python train.py --n_kv_head=5 --parallel_block=false --init_std_up=0.0395 --init_std_down=0.00805 --schedule="wsd"
Each number is 50 + 15 x the weight over its row's rms, rounded and kept within 0 to 99. Layers, rows and columns count from 0. The size before them is the row's rms in percent of the matrix's.

# layer 4 MLP down (transposed), 640x160, rms 0.13, rows 338-359, columns 0-159
096:44 52 47 50 53 39 67 59 55 48 39 75 48 26 44 69 65 48 44 55 54 57 37 56 35 32 67 33 65 56 36 37 39 69 34 37 51 50 46 43 52 81 69 49 48 54 42 50 90 25 46 65 41 67 61 39 52 54 35 50 28 40 45 67 26 44 44 36 53 74 56 51 55 76 57 19 38 46 46 49 42 55 30 88 56 46 24 32 45 58 64 49 29 79 54 25 65 23 45 48 76 63 37 52 51 68 43 43 62 38 67 47 44 88 37 28 47 59 44 52 54 29 21 65 08 55 63 55 65 57 68 72 57 68 74 69 56 43 69 50 32 54 22 63 63 60 62 75 52 67 64 63 80 53 53 65 54 43 57 70
093:68 67 55 45 43 51 43 45 45 31 61 65 50 89 36 75 64 60 47 71 47 64 49 57 56 37 70 21 53 48 64 50 45 43 29 47 62 61 54 58 43 79 07 39 56 67 45 24 50 36 71 62 56 48 81 75 25 72 37 36 67 50 43 28 30 23 66 57 35 68 43 48 77 34 53 75 44 73 43 81 46 61 38 57 33 34 66 37 74 35 45 56 45 48 70 29 48 46 62 52 52 63 21 48 41 39 44 52 66 49 47 73 25 02 57 50 43 45 56 42 48 61 34 63 74 23 52 33 35 28 47 71 73 60 60 48 36 56 37 44 34 53 49 44 58 45 58 67 45 56 66 66 50 33 62 42 53 53 53 55
120:61 46 89 21 50 38 49 62 28 43 56 87 42 62 61 50 48 57 29 35 55 73 76 37 33 73 49 64 68 43 82 84 60 39 51 68 65 45 72 36 48 66 53 44 84 30 57 66 21 51 58 18 49 37 60 36 56 40 72 47 58 34 61 62 65 44 77 54 27 54 52 73 65 52 40 43 35 54 59 50 57 37 51 50 53 64 44 59 46 35 51 57 71 33 45 65 46 68 52 41 77 52 25 23 66 71 34 64 41 24 32 51 72 36 27 67 30 23 22 33 64 41 52 61 54 46 57 57 64 50 35 54 28 65 42 45 29 50 43 60 44 48 42 53 56 54 37 46 27 45 68 49 41 48 27 61 57 46 57 30
098:29 47 43 58 53 57 53 61 46 29 47 38 56 50 81 70 49 91 34 55 38 43 07 63 55 77 15 39 38 55 47 52 42 56 35 59 55 15 26 74 55 70 59 47 16 18 65 26 19 48 28 64 58 51 75 31 29 63 55 55 69 40 43 45 45 69 39 38 50 46 80 71 58 62 32 24 64 67 60 39 46 52 32 46 55 62 59 63 43 25 62 47 40 56 37 33 62 40 62 38 78 43 55 56 48 68 46 75 25 58 40 35 78 50 52 42 47 62 26 58 40 65 43 45 60 33 29 18 63 50 58 43 44 55 57 57 44 47 55 33 55 37 46 41 42 59 46 24 50 51 56 49 51 56 67 51 77 32 46 55
098:63 67 49 42 22 38 72 71 37 74 64 47 56 56 35 39 43 68 88 32 65 57 50 36 60 78 58 65 24 63 22 49 50 60 30 47 37 34 76 42 35 46 58 45 43 49 48 41 22 20 33 53 51 42 46 65 28 40 59 56 64 49 21 42 55 55 61 55 40 43 30 63 54 54 76 60 45 43 48 49 36 30 61 56 61 73 67 63 32 31 40 51 76 54 58 65 47 55 73 43 72 54 50 65 34 59 43 57 16 45 69 31 55 30 59 44 36 63 42 38 62 58 50 48 80 43 56 34 21 30 46 49 67 57 26 25 46 54 41 48 50 38 76 65 58 56 55 64 66 11 62 68 43 32 41 44 75 74 46 73
083:52 60 30 60 58 78 27 55 49 47 73 61 47 43 43 61 61 66 31 73 52 55 49 70 54 38 50 41 60 57 55 74 84 67 35 44 63 50 64 61 62 23 43 50 31 35 68 43 28 32 42 49 32 85 14 60 33 41 52 61 56 44 63 46 50 37 63 54 59 72 31 58 70 40 43 62 61 49 49 77 32 30 33 49 16 60 55 25 44 25 71 42 47 48 47 39 25 60 54 21 68 47 54 53 28 37 63 76 69 19 36 69 51 72 53 50 37 58 48 54 37 55 05 35 37 28 30 25 24 34 48 43 43 62 63 60 59 76 41 56 39 55 58 48 58 37 60 53 54 68 30 42 65 64 32 42 57 50 49 49
110:62 52 57 43 44 37 53 48 36 78 54 86 42 81 38 41 49 38 64 48 54 34 28 86 68 37 56 38 44 74 54 58 53 39 62 55 59 38 35 69 52 25 61 76 29 47 52 59 79 33 39 39 59 53 48 45 51 79 53 44 65 39 46 61 33 17 43 52 59 52 59 40 53 38 25 84 46 44 40 52 54 67 68 60 06 56 47 31 43 62 46 64 53 65 54 41 17 51 30 68 43 24 53 38 62 48 67 62 45 52 30 76 36 69 46 58 52 58 53 54 14 41 53 47 51 53 86 71 54 52 65 39 49 35 47 64 19 56 41 61 27 48 57 42 25 56 39 58 53 53 14 38 49 32 51 55 49 40 81 60
090:65 58 29 26 42 48 50 48 40 58 60 59 62 66 66 67 41 61 71 35 49 42 62 72 28 50 49 57 42 59 65 46 42 57 37 33 75 48 36 51 29 35 56 54 82 72 51 41 52 40 51 72 66 76 55 57 37 90 36 62 75 20 32 34 59 56 72 49 55 39 64 34 60 74 65 61 25 30 53 40 50 43 35 75 35 27 40 49 45 41 49 31 55 32 40 44 34 39 46 38 51 48 59 47 83 46 30 56 52 60 17 72 65 51 66 52 41 35 31 48 56 41 40 24 57 45 31 57 43 65 06 31 45 35 24 45 56 69 58 28 68 67 34 25 21 58 67 65 43 66 57 22 42 41 41 47 47 53 65 40
091:53 57 79 35 50 62 67 39 69 32 55 38 44 27 64 73 74 18 37 35 58 47 51 39 40 21 53 71 55 54 48 61 36 75 33 26 92 53 35 56 49 35 30 54 57 47 71 38 58 35 40 58 82 74 49 75 38 62 68 43 47 49 51 33 45 23 50 42 75 53 41 63 51 60 45 38 42 66 28 61 53 10 47 38 49 49 45 47 84 42 35 57 69 25 58 46 31 45 65 41 70 52 63 60 63 45 53 50 55 82 51 76 24 36 74 40 26 53 51 43 47 31 58 73 52 50 50 41 41 55 43 51 62 46 35 41 45 82 60 43 59 78 62 66 29 52 57 60 69 70 20 40 63 59 64 47 54 55 43 61
079:50 52 34 52 37 45 62 65 53 59 39 31 61 44 38 52 81 62 54 58 25 33 33 74 67 00 69 58 71 39 42 45 46 32 40 47 45 63 35 22 44 47 50 27 60 41 50 66 71 49 35 50 21 66 48 30 55 21 58 64 50 47 40 50 59 53 63 43 52 53 59 68 34 54 39 62 63 48 30 43 39 72 49 43 45 35 43 65 41 38 27 54 63 42 78 32 61 47 35 44 54 48 89 76 31 57 56 34 36 53 42 47 39 76 82 64 60 44 22 53 35 53 51 21 53 35 54 38 56 50 31 45 58 31 74 57 41 75 18 54 35 57 75 62 25 61 46 60 35 51 39 76 50 65 50 52 36 73 61 49
109:39 81 43 71 38 52 41 19 35 32 28 47 40 73 81 28 58 55 49 37 31 68 40 66 31 32 34 46 24 61 84 63 56 70 62 31 67 47 44 49 71 46 60 74 60 67 44 41 62 41 43 43 49 83 45 73 43 73 55 48 65 59 29 67 23 27 59 76 53 44 39 45 49 40 38 61 22 31 32 54 59 22 38 37 53 52 56 44 48 51 64 35 50 57 56 16 46 65 37 54 33 58 30 57 59 42 49 47 55 47 46 51 27 56 24 37 45 61 50 42 50 73 41 42 53 32 61 38 17 33 66 44 48 24 41 76 51 66 47 28 40 41 38 54 48 33 54 69 62 37 58 41 89 59 64 46 60 28 41 41
101:38 35 38 53 46 41 52 38 46 33 39 32 57 22 31 34 47 72 66 57 44 33 48 44 57 74 59 52 53 76 67 55 39 56 64 56 56 45 47 49 48 45 61 82 51 63 81 72 41 51 40 34 76 55 25 71 32 45 56 61 72 60 41 58 74 58 52 49 64 42 46 44 93 18 55 38 27 40 50 49 26 45 49 53 70 23 62 14 61 58 59 37 51 39 86 52 38 58 67 69 35 44 56 66 73 36 49 14 28 36 43 62 54 27 50 48 45 33 36 35 66 61 51 47 59 43 67 49 29 45 45 40 58 67 29 49 59 48 62 41 14 47 39 36 45 28 67 67 38 16 52 23 60 55 58 39 40 33 47 39
094:33 35 67 58 55 67 66 53 48 45 76 40 75 46 34 53 29 41 24 33 68 71 74 57 70 39 43 70 47 48 47 49 62 64 39 60 68 37 51 81 69 40 54 67 96 73 22 40 08 49 54 50 53 30 39 61 24 42 44 48 67 44 67 59 32 43 37 45 39 63 44 49 78 69 32 23 74 57 45 35 38 60 64 65 44 65 65 53 53 25 38 43 46 46 86 07 69 56 50 56 73 52 34 46 30 41 49 58 43 47 51 61 43 45 55 30 62 48 60 66 33 61 64 60 20 63 54 51 33 30 47 63 45 58 50 50 43 57 57 42 63 28 50 31 51 49 52 50 63 49 43 26 55 54 47 28 79 44 61 66
101:47 58 39 21 62 55 44 75 57 68 55 65 43 46 29 26 40 78 31 66 28 32 37 45 61 68 57 65 62 44 61 53 41 55 59 53 77 44 65 58 53 32 41 49 35 43 60 26 48 35 32 50 59 60 84 42 53 34 25 62 66 56 69 66 67 30 59 39 66 60 59 58 20 38 82 52 42 68 24 17 32 63 45 44 25 41 43 68 56 49 49 55 60 69 26 53 58 35 30 64 60 30 68 43 63 33 39 44 68 69 45 60 36 44 36 52 32 46 68 82 41 34 68 53 16 46 37 37 65 77 38 28 64 30 51 34 58 58 41 41 35 30 51 44 53 71 58 54 27 68 56 33 35 45 29 42 41 68 67 53
112:56 78 32 41 35 57 60 39 36 78 49 38 54 44 50 30 29 51 77 58 47 54 75 54 38 62 41 58 62 63 62 86 32 58 58 64 48 73 54 47 82 69 34 46 22 40 56 43 24 51 58 60 50 45 60 16 56 43 46 54 23 37 47 52 33 60 39 42 53 51 77 51 71 53 80 33 40 74 67 52 33 63 70 41 64 29 50 48 37 73 42 63 52 37 41 54 68 66 44 32 34 48 49 45 37 21 27 51 51 45 43 56 49 30 34 51 47 33 95 57 30 41 75 23 41 67 54 40 57 57 56 37 44 36 51 29 42 74 62 61 63 21 30 61 72 40 47 65 61 50 31 21 41 39 67 55 34 65 49 62
089:65 69 75 55 46 59 57 47 89 53 75 47 77 54 31 64 43 61 55 38 57 67 43 50 36 50 57 77 49 73 64 43 27 40 30 30 76 85 60 47 53 33 25 46 60 53 50 47 46 72 50 60 50 36 79 65 71 41 52 52 33 57 39 55 63 47 40 37 81 56 51 75 58 56 53 46 51 46 46 30 53 41 50 76 73 74 41 51 77 44 81 64 41 67 57 52 21 42 72 71 51 24 39 81 61 45 33 33 38 53 41 39 64 73 30 58 45 57 62 57 59 63 53 64 41 43 56 68 58 72 19 59 39 55 78 51 42 16 70 68 46 54 12 45 49 46 61 52 43 52 42 60 38 57 50 33 45 64 58 63
062:38 56 72 72 37 49 32 57 50 67 55 29 16 68 40 48 74 74 69 37 52 41 55 62 47 56 76 49 55 68 51 58 37 64 47 58 45 38 60 53 67 63 57 57 69 17 41 62 51 58 54 58 38 62 57 70 45 42 45 38 49 72 63 67 65 43 48 54 33 57 57 33 27 36 42 69 62 37 27 22 41 51 67 26 34 59 36 49 68 33 36 38 42 68 29 39 44 88 29 44 62 33 57 55 73 22 25 21 17 22 48 46 45 60 67 59 54 46 56 39 67 69 58 35 50 32 37 40 48 44 22 37 26 44 34 61 61 29 29 70 48 36 59 68 41 62 41 25 52 84 38 64 58 68 35 54 44 34 61 47
093:34 45 62 51 45 55 62 47 38 50 61 42 32 56 67 53 58 32 40 59 40 75 42 43 51 52 71 29 58 28 60 32 38 51 57 50 48 59 54 45 57 47 54 37 56 41 68 46 36 57 67 62 28 57 34 49 73 34 50 53 32 68 62 35 99 78 31 37 42 44 68 46 72 52 42 65 60 39 39 85 46 10 52 57 57 69 44 55 34 51 30 94 48 59 53 53 61 45 37 26 66 16 55 48 42 48 49 52 44 51 74 23 41 61 48 53 57 68 73 65 41 48 24 46 20 41 64 55 63 46 30 41 66 68 65 53 65 29 62 56 41 54 63 59 20 51 42 28 35 45 56 63 60 21 49 54 37 76 31 86
111:59 58 61 19 66 12 61 48 80 24 49 59 39 32 36 39 44 56 62 60 50 36 75 42 06 60 47 67 51 54 57 34 42 54 41 37 50 53 56 32 30 69 51 45 44 49 67 60 46 43 43 77 51 61 35 64 52 77 39 36 45 66 56 55 73 41 41 73 73 56 40 35 22 46 65 51 51 70 44 49 78 46 55 60 38 50 48 46 61 61 61 68 36 30 31 57 56 08 29 51 45 59 93 47 53 40 59 31 52 63 49 72 38 32 64 40 61 45 32 50 34 79 55 66 37 49 62 79 51 53 52 63 64 53 51 43 44 55 37 49 49 60 21 34 78 47 54 47 36 54 36 42 23 72 45 25 41 27 78 57
087:32 49 46 51 39 45 26 43 66 25 60 48 71 53 48 36 69 30 50 49 36 55 47 62 49 47 46 50 70 54 66 17 34 69 29 28 30 40 41 30 71 53 88 33 63 24 56 44 41 44 73 31 25 71 36 30 66 70 58 67 52 37 55 50 61 40 62 25 55 42 60 25 49 61 71 65 50 63 85 48 39 44 46 60 41 36 58 52 49 48 22 39 60 64 56 52 77 19 67 63 56 31 46 72 62 64 52 41 43 50 63 37 44 66 60 55 63 53 47 42 50 67 54 39 43 52 28 59 46 19 02 35 33 31 60 43 76 44 40 46 56 47 54 64 64 40 57 43 75 77 30 66 22 61 44 33 41 47 54 35
111:38 54 42 52 56 56 46 44 60 40 42 64 52 48 80 37 20 73 45 58 40 52 51 62 49 65 49 49 83 56 58 53 41 56 39 50 56 37 83 35 77 51 33 95 09 47 52 43 56 56 32 28 35 63 58 52 26 44 63 93 45 46 57 51 58 73 62 77 36 52 53 42 63 28 35 29 54 41 45 63 33 71 31 62 42 43 72 30 48 38 64 24 42 48 52 72 34 56 55 34 71 68 36 51 47 57 34 54 61 66 37 59 31 48 38 64 48 36 20 64 28 34 46 49 50 34 54 61 52 50 73 44 57 36 41 27 61 36 29 43 73 28 54 44 29 77 21 62 34 38 57 35 73 41 65 66 48 50 35 57
098:11 48 29 44 35 66 47 50 43 68 44 63 45 66 37 35 42 80 18 29 64 47 52 40 83 51 64 52 67 52 43 41 84 53 83 59 52 35 55 60 45 30 71 58 23 48 33 55 34 43 47 29 56 55 43 47 47 30 48 42 57 68 41 48 32 22 58 64 41 58 72 81 47 39 64 33 66 19 18 45 52 46 62 74 53 38 56 61 48 52 61 70 53 77 53 53 27 26 40 49 09 72 63 38 49 35 36 49 51 65 46 41 40 53 57 63 69 58 48 71 68 47 29 44 65 68 46 45 41 36 62 34 41 60 42 51 56 42 65 43 57 50 70 49 56 37 61 57 38 33 60 33 43 12 75 55 55 41 58 20
# layer 4 MLP up, 640x160, rms 0.13, rows 339-360, columns 0-159
103:55 25 43 56 36 50 69 55 42 47 49 52 52 71 43 46 45 69 56 35 50 41 54 55 56 66 73 73 50 61 41 82 43 55 68 40 43 45 44 30 59 55 45 30 63 81 66 43 59 36 35 51 74 81 40 12 56 43 66 73 74 63 55 58 70 60 35 66 49 43 58 59 50 36 45 18 32 15 39 25 66 67 46 33 67 71 64 54 63 84 61 56 53 40 57 54 41 66 36 21 49 62 65 52 88 58 45 69 39 27 41 20 51 64 32 34 46 38 42 43 45 69 40 49 33 56 48 65 49 56 73 41 11 31 43 38 50 34 46 33 28 46 60 66 50 39 61 42 41 25 57 36 44 30 51 78 45 40 45 37
101:59 40 59 34 35 64 29 44 53 59 84 65 42 50 47 75 39 87 70 66 65 39 52 61 54 58 30 47 45 42 60 52 61 38 23 69 57 59 30 72 42 50 55 15 70 58 36 51 70 50 29 56 52 31 42 21 49 44 53 63 77 72 66 60 54 43 49 43 53 40 32 66 06 18 37 59 35 55 86 44 40 80 37 31 48 59 41 52 51 31 60 53 49 28 19 55 71 62 58 48 36 35 56 49 47 32 47 70 32 33 46 71 68 43 49 51 60 61 31 50 47 47 22 46 70 48 34 46 85 51 46 26 45 63 53 25 47 56 27 44 23 52 52 70 41 48 44 33 52 55 47 30 45 56 62 44 29 43 37 59
103:52 30 39 59 83 60 45 56 51 37 54 41 47 44 37 64 63 41 55 50 70 52 61 66 62 63 39 61 53 66 50 53 54 34 35 45 38 16 46 58 67 58 42 62 56 59 66 25 42 28 51 31 32 51 55 41 48 39 19 35 58 56 72 41 59 50 33 53 73 49 52 61 57 31 63 37 65 44 64 60 28 41 61 63 42 51 78 54 53 58 52 51 22 58 51 74 46 72 71 49 56 36 59 58 44 71 50 67 41 32 33 58 76 61 39 45 47 54 60 33 26 21 79 14 24 59 45 59 65 53 64 80 67 17 48 25 70 62 68 57 34 36 69 61 33 32 97 19 56 32 36 32 50 62 37 44 51 47 38 33
098:44 69 41 51 47 44 77 48 51 53 41 61 66 20 46 47 70 30 64 32 46 64 30 35 48 61 74 64 72 27 48 27 65 59 55 30 52 30 49 82 54 53 43 46 86 62 25 44 46 68 55 51 58 38 44 21 46 24 66 29 46 45 39 42 21 62 62 71 65 55 62 43 36 16 67 52 31 38 53 62 47 44 31 24 43 49 01 38 56 78 46 57 34 57 55 53 46 52 69 14 44 39 65 44 22 63 60 43 53 40 47 71 70 67 43 46 90 33 57 40 54 80 61 34 37 30 47 32 61 43 59 53 36 55 65 37 69 54 38 40 63 46 47 67 45 55 46 51 40 63 47 47 49 41 62 45 43 44 27 38
085:53 54 89 40 41 44 57 55 31 23 58 80 36 74 65 44 56 43 43 49 42 60 51 57 43 43 50 46 51 44 49 00 37 69 68 29 65 39 51 18 36 54 59 57 32 38 39 37 27 40 38 34 58 42 83 42 56 36 46 73 51 41 36 42 53 67 31 45 59 43 65 57 31 72 26 44 53 54 40 43 63 57 42 36 72 44 65 52 26 72 25 37 31 46 43 63 36 39 39 35 21 37 41 36 47 56 33 14 38 47 34 45 54 29 49 54 49 31 71 43 63 54 32 37 65 50 29 22 65 62 51 38 66 59 61 50 49 50 61 61 64 62 48 54 39 58 43 46 56 53 89 41 13 08 59 57 62 39 52 63
099:66 28 37 29 57 49 54 62 14 75 54 40 29 45 34 38 64 57 67 46 81 37 53 49 42 43 28 49 24 44 42 50 64 47 51 70 62 33 52 31 53 61 42 18 39 49 57 53 66 43 79 82 63 48 50 26 71 58 43 73 67 37 66 49 30 73 18 50 55 39 43 66 56 55 47 60 44 44 23 39 78 61 31 68 55 54 40 54 57 59 43 70 45 50 65 41 38 68 66 51 57 60 40 47 34 53 68 70 46 59 67 59 40 77 58 54 55 16 82 27 51 70 33 44 38 33 63 53 56 67 58 56 32 69 58 44 20 62 41 32 50 38 50 24 56 31 45 48 42 89 28 61 24 53 60 38 41 42 58 62
099:27 41 51 56 63 28 54 46 78 30 58 61 53 65 25 37 59 45 40 59 39 57 64 57 72 60 56 50 86 45 71 32 48 24 20 38 37 65 26 52 74 52 73 37 54 45 15 57 60 51 39 42 67 44 40 54 49 12 52 66 39 48 60 64 42 54 35 52 28 38 69 59 87 42 62 10 69 60 36 56 38 54 56 40 52 67 55 35 70 29 55 37 44 56 55 70 57 51 52 81 49 50 38 53 40 29 64 75 47 66 49 58 41 41 46 48 43 57 52 68 65 43 49 63 66 38 33 66 42 51 73 51 73 61 67 55 52 66 99 50 40 41 51 35 59 65 33 58 52 43 45 61 17 61 33 43 55 34 24 43
098:46 35 42 71 37 58 53 56 38 27 54 39 65 30 56 59 84 70 40 42 38 61 44 50 31 63 50 38 52 67 48 42 51 37 64 53 60 67 55 56 51 45 52 48 36 65 51 46 36 50 75 69 56 19 53 40 65 26 39 56 63 44 45 50 61 25 56 81 83 58 38 64 45 56 32 77 63 50 46 42 48 36 67 50 70 58 49 64 59 67 44 15 55 37 33 61 51 64 87 48 61 26 23 79 57 43 38 57 78 67 64 45 41 39 52 44 55 54 34 32 66 66 37 18 52 61 30 56 37 64 60 29 60 23 41 59 41 28 53 65 65 13 39 59 44 65 32 57 69 33 38 60 61 25 79 39 49 48 26 74
086:53 62 72 50 55 20 35 42 31 42 46 30 49 77 42 44 69 57 54 80 63 41 81 11 50 50 65 35 43 41 33 17 61 67 07 63 49 39 44 67 50 53 30 52 47 70 70 55 55 33 40 54 65 62 53 52 34 53 45 50 68 67 67 61 34 37 66 45 51 48 83 35 29 37 54 33 44 54 59 40 66 48 39 30 23 52 54 23 43 34 57 70 68 80 35 61 39 52 41 50 51 41 31 34 69 72 49 65 40 55 65 53 57 28 43 31 55 59 62 46 55 50 27 50 47 75 57 71 64 55 59 61 65 38 31 47 77 62 34 31 64 56 43 47 59 42 46 37 53 88 43 39 34 50 85 58 55 31 29 54
107:72 62 36 63 54 45 46 28 57 65 25 56 67 75 57 54 15 36 62 53 50 52 39 42 61 63 46 48 60 52 60 39 46 58 34 28 40 34 45 64 23 54 43 44 60 16 49 40 49 73 55 88 55 34 65 22 56 50 42 25 29 67 48 39 66 44 70 24 46 66 56 54 63 42 44 61 57 54 66 24 70 30 71 75 57 57 23 56 26 56 27 47 42 53 70 46 63 34 47 41 58 47 49 60 45 46 56 48 54 45 46 69 60 67 23 61 50 40 81 53 58 23 40 35 50 47 56 58 72 63 29 46 37 52 63 70 31 52 90 69 33 65 40 39 38 47 72 27 63 89 60 35 40 19 41 53 47 40 60 52
095:51 39 63 53 39 70 60 49 74 45 61 49 38 58 38 25 53 53 51 60 30 63 59 66 43 19 21 43 61 50 56 39 64 33 46 45 37 58 59 31 46 68 62 54 52 60 20 16 32 33 57 73 54 00 57 47 54 82 66 45 22 66 59 43 44 70 55 29 55 40 46 32 19 40 56 56 29 58 54 31 67 55 64 47 59 40 40 45 49 61 60 50 41 34 36 63 56 48 46 37 51 44 59 70 36 43 47 34 32 62 40 67 51 43 89 79 57 74 64 52 67 48 43 63 40 38 67 27 48 49 20 33 19 52 45 50 44 85 71 51 35 65 48 45 63 65 53 66 60 39 35 33 32 75 52 39 70 30 66 40
108:59 60 55 27 48 34 74 92 55 38 24 40 53 50 52 43 49 55 66 37 26 34 47 33 37 84 46 32 74 35 66 44 34 40 71 39 30 56 48 47 46 63 45 55 67 48 47 50 29 38 59 59 64 63 67 39 82 52 55 43 51 76 27 37 61 57 36 75 52 35 48 55 26 50 53 79 30 56 70 57 32 43 72 67 42 28 39 25 55 52 63 48 51 68 54 53 48 54 45 44 32 30 75 43 27 81 55 59 74 46 55 52 37 40 62 50 65 55 32 51 45 71 50 43 71 27 50 59 64 26 64 55 30 66 67 14 46 26 74 69 50 47 52 57 43 59 36 27 46 72 60 71 54 43 72 48 26 73 61 51
096:64 42 50 50 30 23 64 72 62 49 48 54 69 80 55 53 73 45 60 41 70 50 67 46 40 52 52 64 55 55 73 53 39 55 33 52 49 56 29 42 76 72 63 39 68 52 49 67 41 42 46 53 40 39 51 41 34 72 44 35 37 46 29 58 52 51 47 25 53 45 44 80 33 51 56 49 43 51 72 65 56 57 74 86 78 66 47 15 56 21 34 36 46 51 56 31 33 35 61 31 51 71 56 66 66 32 24 54 26 34 58 14 63 45 57 55 56 42 39 60 80 46 70 52 77 74 43 52 51 46 42 65 44 51 40 71 60 29 64 64 34 43 29 47 35 31 69 37 54 15 75 53 75 36 48 40 64 38 23 37
115:72 46 52 27 39 70 84 57 67 50 42 38 15 38 46 75 39 43 35 49 23 38 36 59 66 67 48 35 50 75 61 71 34 63 77 52 40 53 53 61 59 42 40 26 62 43 72 22 29 59 72 31 41 41 48 35 47 53 36 25 32 49 50 68 63 61 59 64 46 44 69 27 56 32 66 44 41 51 54 51 64 51 48 35 70 52 43 53 54 62 46 28 65 47 49 44 79 85 26 37 30 54 73 55 51 55 36 36 36 57 46 68 63 50 25 73 53 38 84 42 37 58 63 31 27 25 73 48 55 53 64 31 53 32 36 15 29 63 73 46 51 43 68 52 68 55 61 51 44 61 53 34 36 62 54 68 20 42 47 42
094:46 25 24 49 82 60 47 62 34 52 56 56 28 46 32 40 67 39 76 68 49 48 44 29 36 31 65 56 58 45 32 43 65 49 55 60 37 43 59 40 63 38 68 88 68 71 54 70 39 39 51 47 48 48 31 18 13 50 50 18 45 44 57 35 50 45 65 59 45 26 34 28 39 38 49 34 48 46 50 52 37 47 31 40 59 40 53 49 46 48 69 52 59 66 44 45 51 67 47 62 49 47 40 30 44 59 69 48 55 47 58 55 29 34 78 32 62 76 60 35 44 09 40 53 29 54 56 62 51 58 88 69 49 40 40 58 43 84 48 12 51 45 56 79 60 34 22 44 33 41 61 49 66 52 57 51 65 29 81 30
087:70 27 48 50 59 44 91 65 47 39 24 47 51 67 53 57 46 71 62 49 67 75 49 50 78 36 53 53 33 42 66 34 51 53 51 85 34 70 56 48 56 31 32 38 63 64 70 37 65 56 50 59 50 66 69 34 48 44 79 47 38 41 42 36 50 49 54 40 49 59 70 57 66 43 58 43 69 47 26 64 50 58 53 85 71 27 31 37 43 60 60 53 36 73 48 38 82 47 33 63 41 57 29 72 34 56 83 65 72 60 48 48 59 28 23 39 34 47 56 48 44 45 55 35 64 43 50 41 55 68 47 46 63 67 49 14 44 34 82 63 51 64 34 58 40 15 58 39 39 47 44 69 68 14 40 32 59 54 69 60
092:62 53 38 50 78 63 45 22 56 59 41 32 68 15 42 76 41 53 58 63 54 45 53 32 39 32 27 41 46 73 13 73 49 33 23 31 49 56 28 44 57 41 25 41 45 53 45 35 44 81 49 60 57 33 35 59 36 61 46 34 46 61 42 69 21 36 55 46 71 58 42 62 50 42 78 53 55 63 62 85 13 52 60 27 31 51 82 31 74 28 53 35 32 58 44 67 43 56 64 55 43 52 51 33 41 42 81 56 39 52 62 52 30 46 48 33 48 35 53 39 55 52 37 46 61 46 54 64 49 55 56 76 57 51 83 53 81 61 44 37 37 59 62 48 84 54 46 51 45 75 33 63 38 61 57 64 33 28 58 43
100:45 56 62 27 46 40 25 57 52 54 65 66 03 33 57 41 54 56 66 41 48 62 36 59 28 60 44 50 58 50 56 60 71 85 54 44 82 58 33 53 57 13 49 57 40 41 35 67 31 52 76 39 48 43 69 56 69 48 69 60 52 76 48 58 86 62 65 30 49 46 24 58 60 58 40 42 34 57 78 51 55 58 52 64 72 51 56 73 19 58 59 59 69 45 43 63 69 62 49 42 68 58 56 33 36 57 29 36 29 52 26 47 33 45 82 36 25 34 38 27 47 48 50 60 34 75 55 77 42 43 46 49 22 70 73 33 30 48 44 52 39 78 60 25 34 44 40 48 33 38 42 41 55 52 36 41 43 50 68 50
081:31 43 66 45 50 61 50 36 60 57 45 55 30 75 52 58 46 64 69 21 47 65 35 31 30 27 56 46 59 60 59 54 37 55 35 52 46 78 67 46 19 54 20 60 39 75 70 51 46 59 47 76 41 46 66 49 31 60 50 38 34 67 50 41 37 95 49 55 60 73 63 42 57 26 58 49 54 13 06 59 55 42 49 65 48 69 75 52 35 35 63 44 48 25 41 55 40 60 16 56 40 53 53 40 23 45 58 73 78 46 30 44 55 46 31 41 48 53 52 40 57 57 57 33 74 62 66 56 51 64 46 61 68 31 47 35 47 79 38 65 67 78 43 60 40 24 64 66 41 55 60 63 70 29 57 58 59 74 60 36
110:58 45 35 61 71 08 28 73 70 59 32 30 34 58 43 62 65 37 41 49 33 61 41 38 39 52 51 56 35 36 44 45 52 66 51 50 53 80 54 65 60 43 58 46 77 74 68 36 52 49 64 44 63 41 25 42 72 81 38 59 48 60 28 27 24 42 54 45 58 41 41 63 50 66 54 58 48 38 36 51 28 59 73 09 48 89 52 77 56 43 59 59 46 49 49 45 57 36 47 60 27 25 64 18 11 29 42 60 14 41 65 59 62 36 58 42 56 74 47 16 52 66 54 50 48 59 68 46 46 73 49 52 50 66 69 67 46 54 55 50 52 73 32 78 48 35 45 51 62 45 32 53 49 74 51 44 52 37 43 44
088:46 52 26 22 48 49 45 54 29 73 35 39 49 23 22 61 26 57 65 47 25 38 45 56 34 27 64 39 70 48 34 61 62 55 22 53 60 82 53 53 50 63 63 33 44 53 22 54 45 88 39 50 54 47 56 65 52 48 78 45 64 53 64 43 47 54 58 34 44 29 55 87 24 67 59 62 27 52 55 41 51 61 67 53 29 51 51 38 30 49 40 44 42 62 80 66 77 57 55 43 32 57 47 43 43 60 43 50 40 72 56 55 45 48 50 64 33 38 49 61 51 52 29 45 47 60 31 42 37 44 61 38 27 79 63 02 35 44 64 65 42 47 82 55 52 40 57 55 50 93 43 63 38 42 69 21 42 30 45 35
111:33 40 74 40 54 57 54 68 54 39 61 71 67 47 53 54 50 58 70 69 40 67 17 81 70 53 57 73 66 37 33 46 70 76 42 46 47 48 37 64 79 41 40 75 40 73 57 57 51 56 49 41 49 46 76 54 73 59 40 64 39 57 22 58 42 88 43 57 77 37 59 33 55 48 68 50 50 65 56 52 77 25 70 58 64 66 47 23 49 49 36 13 58 38 36 69 28 76 08 55 56 39 38 24 37 41 55 37 39 61 43 45 54 75 62 39 54 49 39 48 45 70 49 41 42 35 39 52 56 72 63 27 60 28 55 72 25 45 63 24 39 61 43 36 38 62 54 63 36 46 42 47 44 32 53 66 27 52 41 38